Part of a small language model's weights: 450M tokens.
Each number is 500 + 25 x the weight over its row's rms, rounded and kept within 0 to 999. Layers, rows and columns count from 0. Numbers have three digits each. The size before them is the row's rms in percent of the matrix's.

# o: layer 9 attention output (transposed), 256x256, rms 0.0502, rows 81-127, columns 0-63
# v: layer 9 attention value, 256x256, rms 0.0473, rows 82-127, columns 0-63
o81 104:471516517490450511500490539482494476495502453509466489486493502513534467526474542487529475514501527570487469521501492509509498459513500530515480499488520491538533456489513508515492548523451538
v82 105:454533525510481518504530503523496494489472523474511504495478478501513475509522485512569437514527497489507509518493493509481512503477539466513463537537540489494457539485573493534448477469468493
o82 105:455492534539502458440512485520534485457512505525516496543453470524518452491491512493478443496484513496503522564458503513483489495458455470538551513489522509533457462517484454492495464491478525
v83 103:514471490497489507525517498488453487508526460485528517528498467529516477499462486493480521491517540528505505479531479492494488482523501534514527473488517545541517483486483532508528546500517547
o83 105:496499506475471510506493505451481513488507470498514474467508519514511485512458517505451515500501529533534475486560522477540502526484529458488497467475496515463520536453527496493525504523554506
v84 107:486501485509487511543488491539537540460496511501527515503529496535488492531541508489499489529503489496475521487507504479552462492525496529495477490489517501544539509481536477548513537512513477
o84 104:462494475570494487521494538530492526505497494505506465509493541458520444479501494491490515496490474516512509503483487500495508482508471480528449537529504521533520476492517478512471556480481533
v85 102:531523482505467521496507494511490493505485526489478531532545520537516505480490527510474513499517491531505506451470488503481534478515508509513490498462464437530508512484496533529522502482523498
o85 106:537522452513454487468492509475468505461523510513485488493451505509497497525488549486502501450496485511538489513476484510500493515440511510522476473460467512466483576492538510528559491507517458
v86 107:485494486503485487491499478518543477459527481529475523499498488492504491558509506480540501449552487490505508455512507493575515509517505516465499506502515562485497514479481494504521514527470498
o86 108:473486498475526494539482530532492465509503517487521520545520518507487444491481513470479448498507495518470494470535527478504488468497505451498503569476505524535475499538473528526463515506464523
v87 107:498512507507522507502511473505492488523482476494517568515447460535493551495541468437469490515466461518526492504512504511465496474475564503534501495474507537496484550528497486498465524515497550
o87 110:525513488460513501504516497520491500500463546497478572503498511517505525465505468439518513477504451528493467541545493492529528493472512496447511520497488508499455468501488498498450476500505490
v88 104:484520498511440512524584464502483474487518497521499530492475514487519502515505492530543471518479500519508468462522497508535514526503524399514502524478484512501471474477525503516506479504526497
o88 101:469482486531471520501536514471492536423509488506499500519454504506472482488536504486509479521492508490540516488453489500500510510417501461529507536493464499433491487481529535517503455539506457
v89 111:477526499498467548473507513484474508528493488488493459488485529465496442490508458477496490542468525497506485481515513537493535461506514498527490511548454458495484482536502522454517494520522542
o89 115:508462545501459509497508474509480494456490521483464539501547516523469520499498473505489527513468525467503501507492507526510481478482499514492473516553465533518477505548506474506504452524520475
v90 119:505487455500543479497506568492489488501509499517532483522484519471534494532480488566524506503509513479496506473514519521491468505472475521459454545488486542551527508529486522548449456487515498
o90 121:469464437539502519512506517484494498519504505447514476518479504468507465528468471492454545514490521481506517467484515529464473486489503548476517477486471483505464508459510578509500529494492517
v91 110:530501501491485512525501494536472518545490502502506504476529505505527510531490519538498506479527502519458494541534502506507482518516491519562529470520503549476487499475477534512577508541537526
o91 111:540506541452503529493487529510466491445538471495511445466482484486519486489476561535495497517515497509516488505515504493498495519524508476488497504505497531506497503488515521549535505575517473
v92 114:478530498502522498479494451496465506511475523505516531491475507541507500489482526507493510497480526502468512560536486547503503501467492485546490483454504480520529498496505519552467539503483491
o92 117:478533470553483519488469500517496472508499503473485521494455494530519495489533506470479518495513501466516489565462471505574493473465520525474489460483488502502502458472524475513531499469483492
v93 097:499501459505537484489491482517545481479509487475486510502527487513496490505487508512483520464484512501475502504474491493469506519480480527537533507536508576492523479515521485526494469450479477
o93 098:474495464493481470522520478513501459521487518521506481497495464487532504507506520524480455473506513479476498532521516478468503521510469505516527541470508481490508471519480498470495510480502550
v94 107:503483457501456510522494490514514518488523489475531448503538480519494523516492524474500504513463472473523505501530513486486435517503509526537511490496520467460455529530476499528484545510481437
o94 110:485468503483533497512485523509507508517515477522501471525527513473498489492487533527505459503500472500504521519468513457527508486507477468535524490500483470548521494497492477457524506469511455
v95 116:550482568499505494508467458493460503526538475524532505522502569507520477505463492468439522490518485513471503505477501467489535489488498505471502484505470483471546505488466490505503543525506542
o95 117:506488510505474471475494472493513479522538533523510514475576526506491489475514468489501530479506512526500471497491514437487469525523533533509452476490504452491537503511512509530527506514528507
v96 108:480487500494481477511481520471550502522487515476497515516538476532486520545482481448510485521481514504477529549514508467478489518460502453498480516551490546524484506543494487538488463452474486
o96 109:485465522553447475459569504530496502522495497474468480520557495515476518469514471513501509494527503495512522526459497523480542504499494482513545476487499513485469475509477491494512532477474501
v97 111:480528510498516513476522518526484513492465519513513500490510512509503501512486505476475482510545525494568485537500499515477513500510475454543521526501489563467447503520455502494507492515531539
o97 111:514503575424474508482491488506454487493514540486504472465494520524483523487450562474522536467489493510528501471530497557483517478528478491527495536477483505465499469496470511519536485497480496
v98 115:499533478502555505485486455478528479520517481520504487514493497431465521481490495499494506495495472493463493462464492510523495558472513494488489486489506469498554463503529486509461471524482483
o98 115:535502506480532485550489468512501485496508486477536520497471476481534509531478473497525494510536483486481524490486499514494495491493496502491518502531494498489547496499513524544482522539469507
v99 104:496492479505479496485543434518513513516499489546528500478469461605520520528488455483549496499512498492504480531535513500530472503469523527520525511501502494473486491517537534480486481480461511
o99 102:439507499468488507522521488512510504493418497497543521513491521514529503491527511503492474488485502505516448549495502444562490499493493510524506524523456480519534447497505492474490496419479498
v100 107:497516497502478493524468461513512513526471494506431557468495482570500538497473459474504512511489493502512506503506492498478516513491497498514517487500497507476490468563485513519499519506512486
o100 107:551539499517510540533454548494492486488461526516501535516459476531538500483531506499514492506510484540527489491510500503539512501520485485540524492513502515467514513469515493507485489510483453
v101 111:478521520505504522495511503469468493496455523515545494522462468506494470527516488483474459452504493499523498543517507529508520476524533533508502473486519485479522470526539478497497517514521535
o101 112:521523529534482519465482490467515514488487480462496499476485470544530516488514430513537500505474518519511494518515473491473494502519498550459486478471471504550490451508490443499477535488490504
v102 101:470508504501474491510461491493476498502498479509505484524510471458489471518501442480499501515475503511510465517540496498541471452530496520504468542487502545517557482540544498465493542498488513
o102 104:480519529477519525502444508471492473503521501508474481524551500498471450522474472507498507528488517505536498513485515478497499508541511477498471553528481523569527483486474479514492528518497483
v103 102:520502506498530485463501439536510508477528505552510472495507478492484479482498522495459478482536491519484478479538514494487491524544517569498507489454501515508510539492554493476485481504487521
o103 103:466493491547494466506566466551523490523526487492511489513526526525517492514470519510535467508538545491491466516516534492513493518495501495416494503500472477502532436526503510455507510526456568
v104 101:522503517498504528520523563491519485518479469504478462512507500521532458495501542503478495480539474491491504518493523510491486496508541494516599470490498493498501421463511524490513474488526499
o104 100:520510506449514509503512477517487479496478465502542480480465473457557496528458542509476504528498514545512497501498499533438441537461540499509490478459496481499525495454504509551541527489527515
v105 105:533484530489503500478514510485496493497473514514521476488482539504517466526511477460513498483504527537475496515542484504547529512494481472512486495496480541473476469497538475491496525525528543
o105 111:518528516500517538500475474481517491461543527477519510497452518493489495508509502522510533465461526483512501492508493461524484507530584518463479513509512493492504442498493499524473498498525488
v106 103:488528538500481438465497537443507478503481528464536514500520470501480471464500466436518495502474502488491505518499483508472524514502506496523528479488496531469542467503455493552491496465514542
o106 099:532534535546519544483499538485488461513509473517489498484550493467481515511474511549482512487501513463534499483545488482508504517496530512457511492466450514468474502471494512511491499468483485
v107 112:556507512493476464504467514454499504537504520528480465501515472505496530487475536546489495476507509523496497504515500505482492523520506478478487462498505503512465543492462476515474456468483482
o107 115:522499521546501475449510491470507533512503513449459464506526475515493516493491506512523514515495498547540486511513493477468511480522511507507494455487510473526516515515498496486541511458511495
v108 095:486492496493515522484476512487477512514494491515480490474465522469540497497536495539475553475493497507545519538487519486516515474491454508505523549525492532524490484502536470476470539502505514
o108 092:475504500456516461535468480484509471507469517494525496504560492503536514476524451485491550515505497495474504479538476499484512513494517538532493550490539477512510477512459429476479476514565528
v109 100:513451506502474442548478499493482506527493537468471506502516487526435442462491503522523484493497527510471526535514501479505468528492455514492533521502512491461540467529509523549468494521526491
o109 100:487533472579483534480514529503490470526497464564527505474523455479476495505480504514508484525487549464459505506492537466486438525507481521497512482466502487500495494475478510476519523485500501
v110 112:523506461501499491462456493536480523501480507535512477529534475500550471502519541556484546442467479514502471526529506528467528516504460493495501467492488508485503506507487523548518551464516520
o110 116:510523506510505485477503495517477465504491492507478464491501504478537513517482515499507530464488511493522476524505482530485504505567489541464470487548469501502530464490515500496518481486479544
v111 108:482555487512523488542510509527487473474457483528528515522472458500476526555504472519516478503463486475506501578512517506431492499464444466480502526488512509502473501477454544539514488449453510
o111 117:481541481501499502458551512525465464496490504477487503510523466486476506490482448497486535498514464491488542537501489589494521520510466513536496530497484492476511490480507570500504457465452504
v112 103:508545495503512500522533496534465451496487495476522468484525494489501464495474543521506501482523470505505512520505513494438501529504472574523532513497525489441525519465494516470518468532483505
o112 106:522502491501479482471523485531497482502510468537514437507511468508485491526482519498482529483536483489507522515483500529509506506513438503479530505484497513526518489520502518492537488493471535
v113 102:506519561510473475508496498499462473503513523477511513489560518434482472507478478445540513513512525488505493504524500472506550549513514490483495497481493568480510512456473478507499490527487518
o113 098:495464535520517498469511513541502455499560488544499448561575495477450497512499501484465546455531498470507512489497490496521504518484483465461528515468496500501468474506510521543532495509508505
v114 110:481468501499508489482513499474534496488473527513498504509475469518479531453467555500481480487520531501503522509499483488538448495479531517471516492482524514503494489525483460543497519514480491
o114 111:453509505520499489479545504471483509512516484506502504470452483518497532495444516467544478475489494485490509474520482498518483503528519515501493488501518431459496468454462465480527544499512510
v115 111:505493524500431461512506473475435500516510515491489486481502525505459530482493464527547506566508500484505511494495503457537524522487471500491486521500473467446517536551492465493491486514503542
o115 112:526470537494454478483510492470495517485520493516512514523523526486456531488545470488551552500521461482485517464487493467477520533474493492521529494535511477484472508505483485512501465480531477
v116 113:476505517500456512542517517516447507453535500481518542473474514502515491507537454515535487512524517497474470513534502488500486520500499522494514537471539480540511482492505550554490496492492471
o116 108:495516484571499548526509583494478497482495449513528472505521492515488439498515501512446453511522550510468466542499530504491477508490494510529502502500474530504488500494516514538502486512462514
v117 107:478505500509484489535500455491446504520523496522526505497557503462514493513472501478481553491479506506474529492503502514464484522508469510495478517491499488562588461501504539480507491506481444
o117 113:546490479481493534536432497492480492530483491507499507462513477486483484478533449500469529504513512483480512533480490526512523489502486493463525489507436536521522515501512511540531546467504503
v118 105:477519508491532506523513500509539541455528500495493508489504502532509546544485516476481518467513518457470502540497493492515506444478547496499532486493485449489515469526514467507510487498478556
o118 110:486476513500491471520551482547538484494484511494468531490483483529526488468521489497509475514493516511457533492493489488497503488525499514475455468502496498496467480492512485499524526508505480
v119 113:474457532505505499525502478476461480503477493493511531517520456443472472487493483464457535515508515519529490517514491472446456482452520486466491517522502491513517490514562520490480531525510505
o119 117:508492511487482481466493476508479493518459457567496500499532526496504493490475469432481509483527543523506517495513496510510508500526482508477510490489491479531509489475486507478525527536486514
v120 107:507480502498519491469511483489462485464475513465540465506498529501477505530481513497468531495533531480517499574480502508485535515520481499520478539462495524500521515523447511499515514458451459
o120 105:496516487446473532494478488474479485534531465472498474531497501498470509522498519510506529474480527471473516538474498493482502518522530517503536502450492465507520492487471514504516545438469522
v121 100:510501514499532558517488479502513513495475491477508441490509486458509457487528505535482504529487520529485492518513492532485490452513481521534456481502507524462499443487469496480506513477575497
o121 104:519475503496551531530483493511496462469529502485491461532470488468505497512479507538478524526511535453534509472500503556493471502484553491484463502491487508483499517503500482476549501526548517
v122 116:495501478496477535489537516513501495523547471518477534516513502495519464527497532483499449482476492502495503450502521507504501498547462493495511541497501522551471529515552472542536531503515488
o122 115:477478503524418479476519524525480513487497534474484523491470499532533465505479501469497472470483483520498523512513500537459517471508481445497500497535533568499485527520508534541457498503482475
v123 107:495503468498481495435462485482517480516524478533507489541518496526522459518507483460524514454494477496507512479551504528529516523509514544463489483487488480495528474499559510501504499502436512
o123 108:459484495509487478499453481490477463496498457464518527545511513476517488529475496489481520481500490518515482555471485473542496492488537512488518535487500517536544461536521466488464522477453517
v124 108:484514515500510465533511488488498476513485503495467501506486452502470485472507515529501492471507513509508501477462498469474591491526476445496484426526504454511455485463557495499502498495490475
o124 107:531520471534476504497532478528496454481493523522483545515493463516496506521489481514495470475468528513496532546475494491533488450484491447498502484492504465534523537553504485475494469456503464
v125 116:482510497497507474462474463504469535540515506520559540488438511467551501515482477535497500514512482497499489511488484508518545494522469505521477470507491488518516530494519461520475544543489532
o125 113:478519513504520510506461503489539504503481524503467506498516558514521484514519476505487516546490522527502456530513504427522500507536521493488487475511504523507513458510531483487435490540492514
v126 113:485518512507460503506489498509501544455480510481492507498515534519523531512467518510452491545549509509468476525538512511528471508499516531505475494515475522488516475568430493547492466531470491
o126 119:504514462478522559535537533479476520484475480474494491502501520494476515485469495492495521512511514498504478515481526501509483532510479496507473527522458511530482493480478503523509553543502523
v127 116:477460486499518502546484498511464511490492484512435520507505543529505536460523548560476526474510528513523486500527500516531446517481525458494502470508524572519488491491513488534510555537536480
o127 121:517502480508480490522512535454481499544527463496500509484467492463483514510526525466521502504509469539476489462510501545489489439446517463486492513484551510501494485510477469512522556540540526